python train.py --num_attention_heads=4 --num_key_value_heads=4 --intermediate_size=512 --vocab_size=8063 --norm_eps=1e-06 --positions="rope" --qk_norm=false --attn_scale=0.177 --init_std_up=0.0437 --optimizer="soap_variant" --learning_rate=0.00443 --beta1=0.95 --beta2=0.99 --weight_decay=0.0 --batch_tokens=16384
Each number is 128 + 24 x the weight over its row's rms, rounded and kept within 0 to 255. Layers, rows and columns count from 0. The size above them is the row's rms in percent of the matrix's.

# layer 5 MLP up, 512x128, rms 0.257, rows 159-185, columns 0-127
size [ 96  97  98  99  96 100  94 104  94  84 108 115 101 103  95 108 103 105  90 105  93  86 106 103 110 107  98]
[[122 150 153 139 135 115 107 125 146 137 108 145 113 153 162 138  92 142 147 130 145 141 130 123  99 163 136 156 189 113 131 144 122 149 130 168 130 145 119 101 105 159 123 129 133 143 122  97 180 146  94  97 185 144 147 156 123  96 157 172 128 100 104 161 167 112 145 126 117 184  97 115 131  86 165 120 140 141 125 169 124 144  95 140 107 135 133 124 133 124 106 116 159 132  99 138 108 140 107 140  98 121 145 131 144  91 118 122 137  93 152 154 108 134  75 122 118 122 114  99 191  85 177 138 128 155 108 120]
 [142  69 117 142  90 123 122 175 170 135 180 165 167 126 147 141 138 149 120 110 115 102 123 178  90 151 129 135  81 142 129 102 120  89 146 115 142 128 123 135 108 117 126 117 101 105 114 108 152 145 130 122 142 144 118  87 115  67 120  91 144 129 117 151 141  96 130 126 141 118 168 179 135 141 122 173 145 154 138 152 124 134 167 150 128 164 120 166 101 103 108 127 136 167 160 136 144 133 153 138 110 143 121 169 143 133 103 141 102 116 132 144 124  80 130  88 126 117 113 142 134 152 112 135  75 154 158 118]
 [166  95  72 113 146 116 168 143 142 131 117 144 143  96  85  74 112 147 151 121 119 117 155  92 165  93 130 152 171 111 104 119 147  80 124 115  95 114 139 137 116 127 132 132 142 147 125 135 119 164 164  78  98 151 143 154 146 103 107 110  90 127 172 116 146 139 126 139 132 155 139 134 129 140 150 124 155 143 155 101 139 116 122 114  93 104 134 140 130 107  92 105 139 133 121  73 122 157 101 156 138 142 125 102 114 122 120 159 105  98 160 135  99 124 163  98 134 115 109 144 116  95 111 195 144 167 110 118]
 [132 103 143 113  92 132 157 131 118 166 121 177 127 192 127 143  97 105 124 152 139 129 115 156 117  98  65 108 146 165 128 134 118 112 121 125 160 127 125 119 131 109 175 157 118 131 116 105 109 152 105 143 101 156 139 107 104 144 111 163 160 151 143  93 121 144 106 135 181 150 105 138 126 128 106 125 130 117 147 153 119 156 109 145 149 145 111 107 151 188 139 121 152 145 103 157  99 180 130 145  79 156 120 130 102 136 174 147 129 149 172 122 155  80 140 141 115 104  92 113 156 143 125 102 107 149 135 113]
 [148 122 148 118 115 122 114  97  76  98 138 148 115 130 124 121 122 105 131 123 190  79 133 130 143 129 173  98 125 126 100 130  86 129 118 106 193 173 167 139  84 103 155 108 115 148 117 113 121 149 146 122  93 138 109 144 141 137 125 156 132 156 110  99 114 140 135 151 111 112 154 137 163 113 111 100 109 109  88 121 117 167 117 148 139 118 101 115 122 160 124 115 153 156 115 130 139 147  75 105 117  80 107 119 111 117 184 132 129 124 159 145 177  84 115 136 143 151  73 103 124 126 139 127 145 127 153 101]
 [ 86 120 134 150  98 131 154 132 143 118 162 122 149 107  82 103 172 102 139 119 125 154 134 145 165  94 156 122 138  81 159 151  98 136 122 126 118 110 116 114 151 121 118 122 131 137 111  89 145 147 124 122 116 123 105 109 169 120 149 157 139 146 142 101  49 120 138 168 142 108 140 114  77 149 181 101 144 153 149 182 134 158 132 155 168 108 152 108 134 143  92 117 109 115 122 144 155 102 139 123 119 123 165  79 158  94 142 133 128 129 120 134 109  94 151 106 113 157 150 119 119 173 134 157 157 114 131 143]
 [113 153 132 145 132 168 152 113 138 156 115 155 134  98 140  92 135 103 172 133 140 105 109  98 134 149 174 174 128 132 141 108 101 147 141 173 123 132  94 153 132 126 144  80 141 148 125 119  91 109 126 147 131 110 122  86 140  80 124 109 106 135 161 144 135 110  81 108 140 141 155 130 139 153 127 132 140  82 152 133 127 138 144 115 138 122 133 164 111  65 191 153 122 137  93 143 172 128 126 119 141 102 151  68 128 141 160 143 116 100 139  99 144 134 116 129 106  93 109 106  98 161 131 170 133 164 127 108]
 [130 143 135 123 119 118 173  95 165 116 120 129 138  86 105 122 135 118 130 127 131 112 150 114 101 115 128 100 110 159 159 122 127 115 118  88 155 116 151 106 114 134 115 136 130 124 163 113 130  87 105 141 134 136 141 125 209 131 111 105 101 122 101  97 143 170 158 180 183 138 118 127 117  56 115 156 126  93 170 111 152 141 126 134 151 104 105 116  92 139 113 116 141 172 148  92  93 171 157 106 164 121 131 103 136 131  88 168 181 108 112 112 111 117 144 136 136 123 120 118 127 111 147 140 157 116 121 149]
 [143 181 132 153 170 102 108 103 129 105 131 138 166  96 142 120 110  92 196 147 142 111 139 142  98 124 127 115 191 161 157 142 136 128 145 128 115 137  98 144 149 172 152 121 131 138 129 136 149 121 129 142 134 142 143 125 108 147 156 105 117 144 120 126  76 158 107  77  96  96  98  92  92 126 106 150  91  97 129 100 128 115 118 164 142 137 165 148 136  75 125 112 121 102 117 172  92 137 151 146 135 123 131 151 136  99 115 121 135 108 127 126 151 157 157 102 131 107 104 156 132 146  77 133 153 106 126 156]
 [115  96 130 131 122  93 117 101 137 164 153 165 112 123  98 122 111 129 142 173 116 147 103 151  94 138  81 144 161  87 124 161 138 111 123 130 169 118 161 142 133 131 136 171 126 159  86 104 106 140 124 117 129 160 129 149 160 127 111 164  75 139 142 132 125 108 136 152 157  90 148 149 128 146 169 119 121  74 124 146 130 136 116 119 140 123 153 113 106 153  59 121 124 153 106  99  84 160 136  86 133 134 128 133 162 148 110  94 147 155 120 157 142 142 121  89 161 130 116 152 148 124 127  90 147 153  91 102]
 [158 116 180 148 112 130 120 104  82 163 154 152 142 162 109 141 122  95 109 149 161 133 138 101 106 139  98  94 161  90 103 123 113  95  81 154 114  91 107 122 158 118 126 120 103 126 144 112 127 116 126 122 103 141 130 114 159 118 144  61 130 123 143 157 157 125 115 104 118 156 107 140 132 154 151 143 123 133 143 104 152 130 139 123 155  84 112 134 126 118 111  66 156 117 193 135 112 140 114 115 159 161 110 118 136 125 124 137 135 131 130 155 134  93  94 146 140 142 173 151 123 155  76  88 137  98 124  90]
 [165 122 157 105 133 151 133 155 130 154 138 137 118 139 110 127  99 108 116 147 163 131  80 151 158 130 148  99 113  77 129 105 154 144 160 147 108 148 126 123 156  82 136  88 132 136 156 125 131 158  90  66 143 155 142 153 143 129  92  95 121 100 149 110 137 122 128 110 119 171 123 166 131 125 133 124 141 157 112 111 111 148 127 144 159  88 166  94 116  92  83  97 138  99 152 139 126 143 128  93 136 150 142 139 141 152 157 123 109 111 155 125 107  98  99 115 158 101 118 212 137 119 111 165 124 120 133 107]
 [121 162 101 135  90 108 154 140 134 106  79 153 114 124 110 150 131 112 111 123 145 177 129 113 129 116  82  97 143  94 117 158 120 132 157 138 121 102 131 100 107 124  96 102 114 154 139 136 122  94 132 115  81 155 161 119 121 179 122 115 152 127 108 135 120  98 161 192 116 124 109 119 127 106  90 149  84 110  92 188 135 153 102 118 110 100 112 129 146 165  91 109 142 102  94 144 133 156 135 149  81 167 130 122 116 142 185 143 150 129 139 103 115 108  91 144 126 142 113 118 159 135 122 131 150 150 144 111]
 [161 121 130 131 145 141  82 166 114 158  96 170 152 125 170 132 114 123  82 145 122  85 113 110 109 155  96 136 172 102  77 105 154 133 110 114 159 113  86 142 153 123 119 137 129 148  77 141 183 128  79 129 139 128 128  89 124 110 166 174 134 145 121 154 136  82 159 109 112 154 129 107 144 138 132 137 136  97 187 123 115 134 117 115 115 134 135 130 133 151 133 100 139 130 109 117 121 167 118  97 149  96  97 146 124  92 117 119 118 128 151 109 115 141 129 144 185 108 121 125 175 102 135 127 125  94 137 119]
 [132 105 145 124 127 113 115 123 100  90 122 114 130 150  65 107 123 189 172 129 133 124 124 177 147  98 108 120 141 129 139 152 145 147  99 192 110 142 108 124 112 136 149 117 128  93 141 129 133 177 182 127 122 131 160 155 139 105 133 125 162 155 137 139 135 118 104 115 116  92 128 171 114 185 122 145 118 123 162 137 118 134 145 129 121 142 137 121 100  94 140 138 121  99 169 116 165 127 181 130 144 121 150 152 103 164 134  87 107 148 154  89 120 144  82 107 116 104 123 123  89 114  98 151 136 102 155 127]
 [152 125 159 141 120 120 123 143 148 144 163 106 128  78  83  98  95 135 139 135 157 145 127 123 130 126 147 119 154 121 139 106 119 164 121 159 134 136 127  57 161 148 107 132 145 149 102  89 134  95 139 126  83 155  97 131 142 118 174 124 104 144 131 126 135 162 118 163 160 130 141 141 120  77 121 135 121 150 122 117 132 193 157 137 131 110 160 151 115 120  86 110 120 166 123 122 126 162 173  96 133 151 129 152 112 147 101 119  92 109 146 127 102 105 197  93 123 149 123 101 124 142 111 164 128 151 131 166]
 [ 94 106 112 121 141 143 121 134 117  96 126 133 146 145  72  84 159 161 114  97 144 118  85 142 113 112 176 122 145 103  80 130 111 155 113 127 150 134 164 147 136 107 129  95 109 112 135 104 154 163 119 120 202 182 109 164 124 104 126 158 101 110 131 151 118 144 170  67 134 124 110 102 130 115 144 124 113 107 124 157  98 110  90 110 117 158 175 145 143 133 141 137 115 117  84 111 109 151 143 126 117 127 124 140 109 126 143 145 119 137 139 119 115 136  95 170 153 139 120 152 102 135 116 160 165 138 142  77]
 [120 102 123 101 100 151 130 136 105 135 161 112 125 108 125 124 115  67 137 128 142 102 128 157  94 121 139  99 123 124  97 161 137 132 138 150 104 107 131 134 115 132 157 112 129 151 100  93  61 130 127 128 116 118 113 123 158 109 163 122 147 154 117 122 113 155 103 116 149 156 159 118 178 109 143 107 166 173 126 167 131  70 118 170 127 132 129 112 170 155 116 146 122 146 137 112 122 116 110 171 183  93 122  88 138 121 125 165 119 101 119  95 136  90 134 135  57 142 124 109 122 132  95 140 145 129 144 172]
 [146 139  62 120 137 100 121 175 123 125 100 138 159 145 114 157  85 121 121 170 135 110 147  99 132 147 113 155 163 129 140 111 104 122 130 126 116 112  95 101 140 128 151 141 103 116 101 115 168 105 115 141 112 147 129  96 134 108 133 114  82 130  94 133 124 106 120 133 100 104 105 138 130 111 124 137 119 100 141 178 161 125  83 117 176 117  91 124 163 113  94 154 162 129 144 114  99 130 131 135  82 136 156 118  89 130 155 118 115 168  97  95  98 151 142  99 123 135 128  80 149 101 114 161 144  97 163 177]
 [135 182 133 107 103 175 102 129 124 135 111 102 118 133 110 131  99 137 165 118 151 109 115 123 148 117  69 150 123 148 125 110 143 140  88 147 119 144 133 132 149 119 113 133 112  95 115 131 110 133 107  90 118 117 124 163 151  78 119 103 125 154 123  74 148 118 142 117 134 185 127 122 142  94 118 172 116  77 131 127 122 142 147 101 165 133 142 151 113 110 133  94 142 112 107 195 166 140 106 125 163 146 148  99 168 107 132 147 162 137 177 155 120 151 104 107 114 127 152 117 128  83 141 101 155 111  89 124]
 [141 188 118 131 119 141 125 169 117 163 149 152 155 133 160 117  93 151 163 148 119 144 103 130  87 114 124 144 138 100 124 113 137  95 116 121 123 108  95 147 118 133 127 174 118 117 177 148 141 138 157  66 117 132 155 119 131 134 108 158 138 126 129 140 131 153 100 104 139  89 160 113 147  81 102 147 161 104 127 145 146 108 111 138 119 134 111 131 100 110 116  84 209 128 123 151 141 112 115 154 126 125 140 112 153 116  72  99 119 156 167 110 126 172 114 131 137 144 128 122 116 102 126 136  80  97 168 151]
 [ 98 149 140 112 103 184 119 102 130 123 153 165 128 157 133 136 138 141 103 180 105 115 161 111 110 169 185 109 127 174 136  87 143 124 135 175 148 124 141 143 132 114 135 122  96 116 125 129 119 103  96 129 143 149 115 133 106  81 122 162 153 140 105 145 173 126 156 118 141 126 113 114 105 138 134 113 142 154 116 133 126 171 121  71 170 136 136 146 113 149 130 144 148 148 124 132 126 142 128  68 142 115  85 105 155 153 166 128 154 116 113  94 122 140 116 104  68 116 118 125 134 152 181  94 157 133 133 112]
 [ 89 190 122 175 116 171  90 115 135 151 133 111 118 105 127 153 145 123 129 148 112 145 106 132 129 104 109 135 121 115 112 194 119 106 105 116 154 152 116 146 137  87 101 134 121 182 183 112 130 130 141 109 131 123 159 124 142 169 105 105 165 157 117 111 119 126 108 112  99  99 128 108 130 103 106 139 141 115 143 134 137 152 142  92 138 123 161 125 124 114  74 129 175 101 140 162 117  99 119 115 142 100 121 131 162 144 120 152 161 144 178 127 157  82 102 108 144 128 132 107 131 156  99  82 163 127 101 122]
 [ 74 105 110 120 139 150 130 112 132 162 122 145 132 149 127 105 160 145 119 161 130 133 140 124 164 142 142  62 119  76 105 175 126 161 131 101 155 101  99 156  93  83 151 125 118 113 170 106  84 137  94 102 134 139 139 117  98 124 107 103  96 113 140  84 158 127 111 119 104 123 164 142 113 156 138 171  94 146 144 131 132 111 108 100 134 131 127 162 131 145 120 118 119 125 159 110  90 150 131 101 172 120 115 105 137 164 158  93 108 145 133 155 137 120 131  93 103 119 183  98 120 130 139 136 125 151 171 120]
 [ 90  99 141 153  95 144  89 158 135 118 157 169 121 137 107 159 113 144 122 129 108 167  90 135 148 163 119 111 141 139 145  89 200 125 116 145 177 103 116  89 150 108 147 106 113 135  98 131 170 130 133 111 146 127  92 112 146 108 125 134 176 159 112 115 133 125  92 152 157 114 145 129 136 117 122 147 116 129 181 146 114 131 138 130 130 158 136 162 120 129 134  90 144 133 117 127 114 128 127 129 131 119 124 119 107  58 123 151 101 135 135 201 132 121 140  95 116  70 134  76 153 116 104 122 137 124 132 116]
 [102 177 157 116 182 104 125 178 147 101 138 143 132 172 119 159 160 138 136 165 118 124  94 140 104 116 104 140 135  92 141 123 153 158 113 155 154 109 171 126 138 151 124 104 128 110 151 106 121 119 107 120 122  84 112 120 114 106 173 108 168 105 143 116 152 129 145 143 116  99 130 127 129 152 132 104 119 131 129 112 159 149 126 172 156 138 140 178 119 177 162 161  87 102  93 108 121 124 130 138 113 174  98  76 163  97 140 109 142 121 160 125 172 119 150 149 146 116 117 144 123  87 133 123 141 147 103 128]
 [123 163  89 109 115 137 153 104  97 135 151 141 159 112 126 122  94 141 105 122 127 139  91 118 150  77 180 111 136 164 130 144 137 152 151 142  91 127 134 140 149  83 164 131 112 124 125 115 148 165 125 103 160 160 128 132 117 104 167 135 137 143 149 103 167 135 127 151 135 138 161 146 158 165 163 141  99 103  94 113 100 138 121  92 122 119 125 119 106 125  94 152 114 127 121 136 102 128 107 124 137  78 166 114  91 131 124 168 100  85 124 121 141  87 168 142 160 131  97 122 185 154 141 128  96 138  95  89]]
# layer 5 MLP down (transposed), 512x128, rms 0.237, rows 159-185, columns 0-127
size [ 97  95  96 102  90  92  98 110 104  81 103 112  98  96 106 114 105 107  94  96  93  94 113  98 115 101  89]
[[135  89 147 130  98  72 147 129 124 110 140 128 139 111 113 144 131 123 124 126 178 101 149 133 114 170 148 113  66 150 123 147 107 125 115 148  62 130  92  95 153 143 101 143 126 127 122 121 122 151  95  71 138 163 120 114 141 157 106 129 148 100 154  83 120 102 139 127 101 127  92 150 154 159 116 117 125 101 130 115 128 154 150 136 108 169  85 175 124 116 174 149 141 133 179 140 140 146 186 126 104 122  87 137 128 112 133 145 104 170 107 148 117 116 133 145 130 137 131 133 101 150 119 107 123 103 110 100]
 [146 106 166 158 130 129 124 130 156 114 145 125 122  84 111 147 115 161 169 126  94 164 101  97 177 138 123 167 120 105 166 158 145 100 142 136 127 172 152 105 104 118 103 123 116 154 120  88 115 105 107  87 118 105 143 112 108 142 110 150 122 149 153  98 123 148 168 139 119 120 172 152 142 139 160 144 116 158 119 116 167 171 110 145 129 112 136 129 165 167 139 100 138 153  98 123 140 110 103 100 139 117 126 164 152 186 123 135 123 101 130 146 121 138 159 169 146 150 145 152 103 149 152 121 123 156  84 174]
 [114 150  86 133 124 131 119 148 150 127  95 146 152 133  90 128 131 119 128 154 116 110 125 120  98 119 122 162 146 119 131 113 163  97 151 130 100 134 152 191 124 124 110 110 108 125 122 160 109 132 124 104 128 132  99 143  93 174  95 120  99 176 125 131 105 125 137 109 114 119  94 128 113 146 115 118 135 150 133  71 133 123 150 148 153 136 110 117 104 141 155 113 124 112 194 148 140 137 130  70 108  86  79  98 138 124 155 119 168 150 158  78  92 125  85  98  77 100 131 125 136 129 145 137 144 127 135 186]
 [132 178  79 126 119 103 148 114 125 151 117 152 123 139 117 155 132 150 141  96 137 154 109 122 156 168  87 149 136 139 125 133 130 130 125 177 123 108 139 177  86  70 133 159 124 140 179 152 128 106 145 142 135  81 139 154 140 118 116 147 145 124 105 153  80 143  76 162 111 117 122  87 145 142 123  92 162 127 122  95 125 132 112  96 106 165  96 157 141 143 172 170 110  99 120 125 175 127 132 138 103 120 140 140 144 111 100 117  82 102 121 104  96 159 126 143 124 138 168 110 126 129 147 124 114 101 143 124]
 [119 148 110 151 121 155 118 149 115 108 112 146  97 149 134 160 124 130 128 104 119 115 139  91 122 146 134 169  97 118 138 131 156 159 108 126  99 139 135 128 149 105 106 105 135 158 160 150 132 115  99 122 100 113 172 161 152 154 182 146 124 146 123 145 149 108 132 136 130 140 172 151 117 160 130  60 141 127 131 138  82 122 143 158 108 119  97  98 148 149 128 122  71  94 142 174  86 139 114 128 154 137 104 159 115 132  96 108  91 152 163 128 119 121 129 166 144 145 119  84 187 142 180 130 145 121  97 128]
 [133 155 159 130 127  70 107 112 104 129  82 153 150 167 133 169 120 102  85 150  98 137 110 152 106 152 129 122 110 123  95 123 172  89 108 109  97 182 137 139  97 122 149 128 156 147 150  93 126 178 154 112 167  94 106  86 107 144 140 130 112 139 147 116 148 164 111  89 123 118 134 146 152 139  70 163 137 104 105 102 105 125 128 117 130 128 106  80 126 139 135 139 105 136 113 128 147 128 153 124  88 112 114  80 144 186  93 109 125 165 142 127 101 122 140 128 146 113 146 124 125 130 156 138 136 118 134 125]
 [ 85 131 131  74 135 112 127 119 123 144 114 151 125 157 132 155  70 146 155  59 113  98 127 166 121 134 157 139 141 133 117 152 136 118 112 106 101 136 171 154  98 163 103 151 142 128 134 122 150 155 120  82 165 104  62 120  83 145 116 119 141 115 159 121 134 141 133 113 119 162  99 133 142 111 119 122 140 136 117 130 135 102 141 174 112 120 131 141 156 135 104 121  76 133 140  67 102 114  97 158 104 112 132 159 147 121 104  94 122 115 144 113 126 124 134 129 167 129 161 116 153  86 124  87 121 111  99 148]
 [117  50 111  65 120 112 161 133 139 120 145 158 113 140 147  93 134  92 155 109 146 122 174  86 139 109 172 124 109 159 134 100 102 135 109 144 152 102 137 126 146 129 109 143 117 108 139 104 119 134 107 123 167 120 152 121 149 148 118 135 150 104  90 102 140 164 132 135 136 126 151 173 124  91 114 139 190 136 158 100 158 128 131  87 128 120 119  96 144 142 108 150 153 123 169 138 111 137 126 137 170 155 108 142 113 171 100 140 116 136 124 146 161 134 179  93 164 152 114 158 138 117 146 121 144 107 131 143]
 [137 110 143 137 125  63 149 131 114 145 135 138  77  85 115 117 139 148 103 122 138 136 170 144 109 107  92 128 165 127 181 136 141 162 113 127 125 174 145 134 126 105  88 151 113 146 111 153 130 105 110 187 130 111 161 101  88 125 120 129 151 149 123 168 148 151 117 120 116 138 125 169 114  95 143 106  99 143 127  88 138 172 109 140 139  82 103 108  96 120 129  98 116 140 123 139 137 139  76 135 127 150 121 137 103 102 155  82 114 138 106 117 122 117 156 144 127 154 152 119 109 161 121 164 138 147 147 189]
 [147 144 100 122 133 117 145 101 110 160 111 162 108  96 126 147 105 149 102  99 162  65 165  87 133 149 149 156 128 147 130 135 144 153 128 129  97 128 117 158 151 102 156 102 172  95 101 158 158 152  74 175 131 133 133 163 163 157 140 105 148 119 155 109  84 125 145 151 122 170 144 148 155 125 111 100 143 144 130 139 132 130 139 128 151 102 101 140 179 127 125 121 130 127 172 146 119  84 129 113 137 103  99 153 119 118 152 121 120 106 139  88 123 126  97 150 146 127 104  89 129 111 108 148 115 137  77 165]
 [172 105 112 145 121  87 127 155 151 147 190 143 124 112 120 105  83 157 146 159 168 109  98 146 127 124 140 154 119 156 101 111 128 133 115  96 178 109 156 120 150 109 108 144 145 110 120 160 112 106 147 170 129 126 143  73 133 114 141 109 142  97 122 101 116 140 122 151  98 104 149 154 166 101 147 153 150 102 124  83 135 151 132 124 108 110 145 139 108 128 118 123 119 118 131 155 100  68 117 151 100 156 187 114 138 139 130 149 142 155 140 139 159  94 130 163 184 162  94 141 134 119 100 130 110 115 125 126]
 [160 111 103 132 118 139 119  95 122 147 125 127  58 128 124 109 121 100 156  74 123  90  91 113 154 123 125 134 178  82 147 127 164 116 148 117 114 124 130 157 149 123 150 122 151 146 170 105 102 130 159 183 122 115 152 112 123 112 110 135  97  98 118 116 130 149 142 132 147 164 134 151 146  78 113 133 142 146 120 113 152 154 135 150 142 122 128  97 119 128  96 117 142 100 140 143 137 115 159 130 133 135 119 121 132 150 126 125 144 149 159 123 132  84 122 101 132 169 102 177  90  49 179 118 111  94 105 126]
 [126 115 119 138 150  99  86 168 115 124 134 143 110 113 144 105 121 132 127 109 104 114 116 140 130 154 141 136 202 147  98 121 123 154 138 149 120 117 155 110 121 113 147 126 161 144 115 110 146  52 110 201 119 153 111 152 119 194  85 114 140 121 113 125 132 139 110 152 146 155 105 146 101 140 115 164 114 118 160 117 135 115 113 139 140 137 130 109  90 147  99  84 143 138 154 147 162  90 129 107 128 150 108 113 108 182 113 143 125 110 118 130 109 123  98 145 106 114 107 126 104 131 109 124 117 168 165 186]
 [ 97 137 152 112  63 112 177 150 123 134 120 129 136 141 114 122 119 161 151 158 129 127 124 127 124 157 137 117 110 152 138 139 115 127 159 132 117 128  99 144 149 127 134 145 136 111 119 101 160 157 122  36 113 127 124 145  99 121  67 127 117 123  97 152 142 111 135  85 107 119  99 122 134 169  93 111 175 107 100 107 146 127 148 104  90 137 118 155 135 161 125 121 161 140 138  74  94 107 153 149 105 130 107 172  93 131 136 130 118 157 131 117 146 143 155 148 123 135 194 133 165 162 139 116 125 148 133 107]
 [122 131 115 105 100 131 151 121  70  87 136 137 125 120 130 160 148 139 113 132 125  99 175 167 112 141 147 120 124 139 149 110 153 150 126 161  86 154 106 161 131 118 118 103  89 122 104 169 161 133  81 131 132 158 121 117 141 153 163 154 137 119 163 113 161 118 119 117 133 119 156 148 123 103 117  82 136 142 118 111  98 134  94 135 107 149 150 115 110 107 122 118 121 189 116 115 133 119 118 102 114 143 102 140 134 107 172 115 139 141 106 129 117 136  95 147 147 130 229 106 121 157 144 131 124 142  74 163]
 [167 109  99 154 145 172 158 162 140 122 164 129 146 146 135 147 151 173 112 131 126 124 158 113 163 181 154 104 133 180 142 144  75 102 141  91 150 108 125  78 120 149 118 147 106 100 118 116 145 190 128 150 137 153  90 148 148 130 164 114 135 160 133 125 118 103 151 119 148 108 131 124 103  99 131 100 183 144 160 147  77 105 148 102  99 145 117 142 120 154 144 139 109 107 118 100 122 137 123 122 127 101 129 126  99 148 173 127 115 127 109 132 152  87 145 123 137 122 149 163 135 140  86 132 119 112 155 108]
 [122 104 118 133 135 137 113 113  99  91  83  89 138 123 135 131 115 139 152 130 116 171 141 120 162 102 122 136 158 160 129 117 143  85 132 145 100 162 102 170 101 138 150 149 130 114 105 135 117 116 117 116 125 114 134 146 170 118 180  90 104 160 127 112 156 127 117 133  91 114 118 139  89 152  56  87 129  98 156 121 121  93 150 142 165  99 143 138 118 143 116 104 105 146 145 145 131 111 134 126 143 146 130 146  85  99 141 160 114 135  97 131 122 117 131 140 117 141 213 146  87 109  96 154 121 142  80 129]
 [114 112 152 126 121  87 132 136 129 123 120 119 140 183 140 156 125 121 117  93  83 120 130 105  97 148 120 176 106 146 109 139  87 110 145 139  96 109  94 140 137 150 119 146 134 110 122  50 162 167 134 132 118 146 117 149  92 136 101 147 131 129 134 134 123 163 106 146 108 143 135 125 113 120 119 126 167 165 142 137 120 128 122 167 143 108 160  95 161 112 158 116 130 151 140 111 113  86 172 170  93 108 133  83 110 149 102 173 101 190 170 126 160 128 114 102 129 117 177 120 131 141 115 131 132 125 150 111]
 [131 142 136 139 151 115 149  95 137 130 127 129 101 155 109 121 136 113 140 143 133 150 106 140 113 102  92 165 129 103 120 132 121 146 148 149 126  87 148 149 159 128 119 130  94 154 121 123 135 144 139  73 142 159  72 118  74 135  98 120 116 111 157  84 152 107 139 101 110 112 158 106 133 139 141 150  71 141 135 145 133 150 109 128 112 131 140 130 116  93 139  91 100 149 162 149 113 140 188  77 148 109 130 114 162  98 110  77  85 136 140 144 114  99 121 145 137 130 205 134 146 149 110 120 106 147 156  94]
 [169  98 139 109 145 124 118 118 103 128 145 101 148  81 152 140 111 143 163 104 146  72  88  94 139  68 141 171 175 133 137 143 117 120  96 121 103 140 152 120 134 108 130 149 107 136 108 159 107 123 116 128 143 113 128 145 146 140 118  95 129 143 149  97 106  89 120 155 145 139  91  89 115 148 122 153 133 106 139 133 124 128 132 124 144 114 105  78 152 115 154 117 118 128 129 180 171 141 143 116 124 121 116 129 108 143  69  88 121 110 140 173 145  97 132 114 165 154 154  99  68 159 146 137 111 151 126 156]
 [ 94 104 127 114 130 144 129 127 107  94 106  89 107 124 143 124 145 146 113 125 156 106 117  98  79 141 163 155 139 139 155 158 122 105 162 172 115 124 103 148 152  91  94 121 159 155  97 163 144 148  81 145 141 132 111 103 146 163 118 120 113 121 133 113 133 150 154 152 144 139 149 169 135 115  76 113  99 156  85 132 118 123 104 162 140 142  92 136 168 124 161 108 118 117 151 121 123 118 130 114 161 129 107 102  96 156  89 136 161 142  65  79 132 121 139 155 117 166 143 132 147 145 107 180 145 119 150 137]
 [145  97 159 168 130  98 107  96 141 157 172 122 133 153 158 137 144 120 110  72 167  91 147 148 163 134 118 118 120  83 139 149 105 154 145 122 104 189 117 131 129 136 127 165 121 127 115 122 145 126 113 148 114 169 139 146 108 179 100 112 104  96 149 163 156 109 149 101 139 157 146 137 160 113 118 110 166 103 134  76 129 125 112 140  97 124 143 111 135 126 158 108  99 149 131 135 126  78 108 136 153 149 111 153 133 166 122 157 104 133 138 147 106  99 121 190 155 128 149  99 154 126 126 108 154 122 159 136]
 [147 137 117 162 141 100 133 130 151  94 143 158  75 119 129 110 105 135 112  80 102 144 106 169 142 130 153 161 175 118 111  96 162 135 155  94 149 133 159 129 126 124 137  96 149  79 123 118 154 153 128 103 121 101  72 136 102 140 104 106 133  86 115 113 153 102 140 115 157 131 136 122 117 107 113 121 148  88 114 102  87 127 141 134 120 126 120 115 119 106  90 151 140 189 114 126 107  90 151 130  92 158  81 138 126 151 112 112  97 105 134 101  98 113 179  99 110 137 133 145 140 106 175 114 157 111 127 128]
 [140 128  75  85  84 131 112 123 130 136 121 116 143 126 130 126 119 129 115 152  96 153 105 155 157 124 100 151 122 132 106 139 151 131 146 102 139 102 122  90 152 127 147 111 113 128 122 141  96 101 140 212 160 161 154 111 144 117  72 170 148 108 133 124 131 144  96 113  94 178 153 123 139 114 141 149 106 118 107 111 164 123 120 178 121 100 128 134 126  95  98 143 140 124  89 143 157 130 124 176 157 158  95 136 124  98 121 126 136 129 135 103 101 123 125 136 120 151 147 146 114 115 201  87 127 115 150 164]
 [121 112 118 137 124 102 135 146 128 117 154 163 141 118 136 132 129 123 155 131 167 114 158 133 162 131 138 165 111 148 104 139  82  84 132 133 172 109 125 133 123 145 106 159 156 125 141  89  75 124 123  76 125 141 178 157 168 140 158 177 160 105 155 137 141 160 126 168 153  68 143 105 107 171 127  95 128 111 130 113 158 163 111  91 130 126 107 107 119 112 114 153 123  48  97 125 125 124 113 139 153  94 144 142 130 111 126 146 113 122 153 118 138 124 118 147 126 114 128 120  95 141  98 104 151 133 150  91]
 [115 100 110 126 125 117 124 124 122 153 112 143 125 116  95 156  94 136 140 151 126 175 161 171 102 102 112 118 152 160 169 128 138  76 126  88 130 126 123 111 120 133 123 132 142 176 149 127 124 133 151 130 111 109 148  81 137 129 134 143 138 158 121 121  84 129 118 163 151 154 117 154 133 109 110 123 120 147 102 118 131 133 161 113 100 105  76 174 164 150 139 134 169  95 122 132 109 105 110 143 160 169 113  90  94 168 109 122 120 117 101 153  92 131  91 172 188 122 106 118  95 129 121 106  77 115 115 110]
 [139 141 142 142 150 147 164 139 116 121  62  98 118 139 107 143 167 116 137 121 130 111 168 110 178 125 119 113 167 132 149 145 142 127  96 130 101 149 124 150 127  86 129  98 111 164 127 175 145 123 136  74 165 176 114 116 156 147 164 109 111 132 111 142 182 107 125  86 140 159 113 119 114 102 105 106 134 115  84 114 155 115 124 141 123 125 177 158 116  74 132 102  87 102 116 105 169 110 130 147 161 134 121 119 134 161 119 107 137 133 167 117 105 131 135 141 128 136 109 105 116 155 119 134 102 177 115 144]]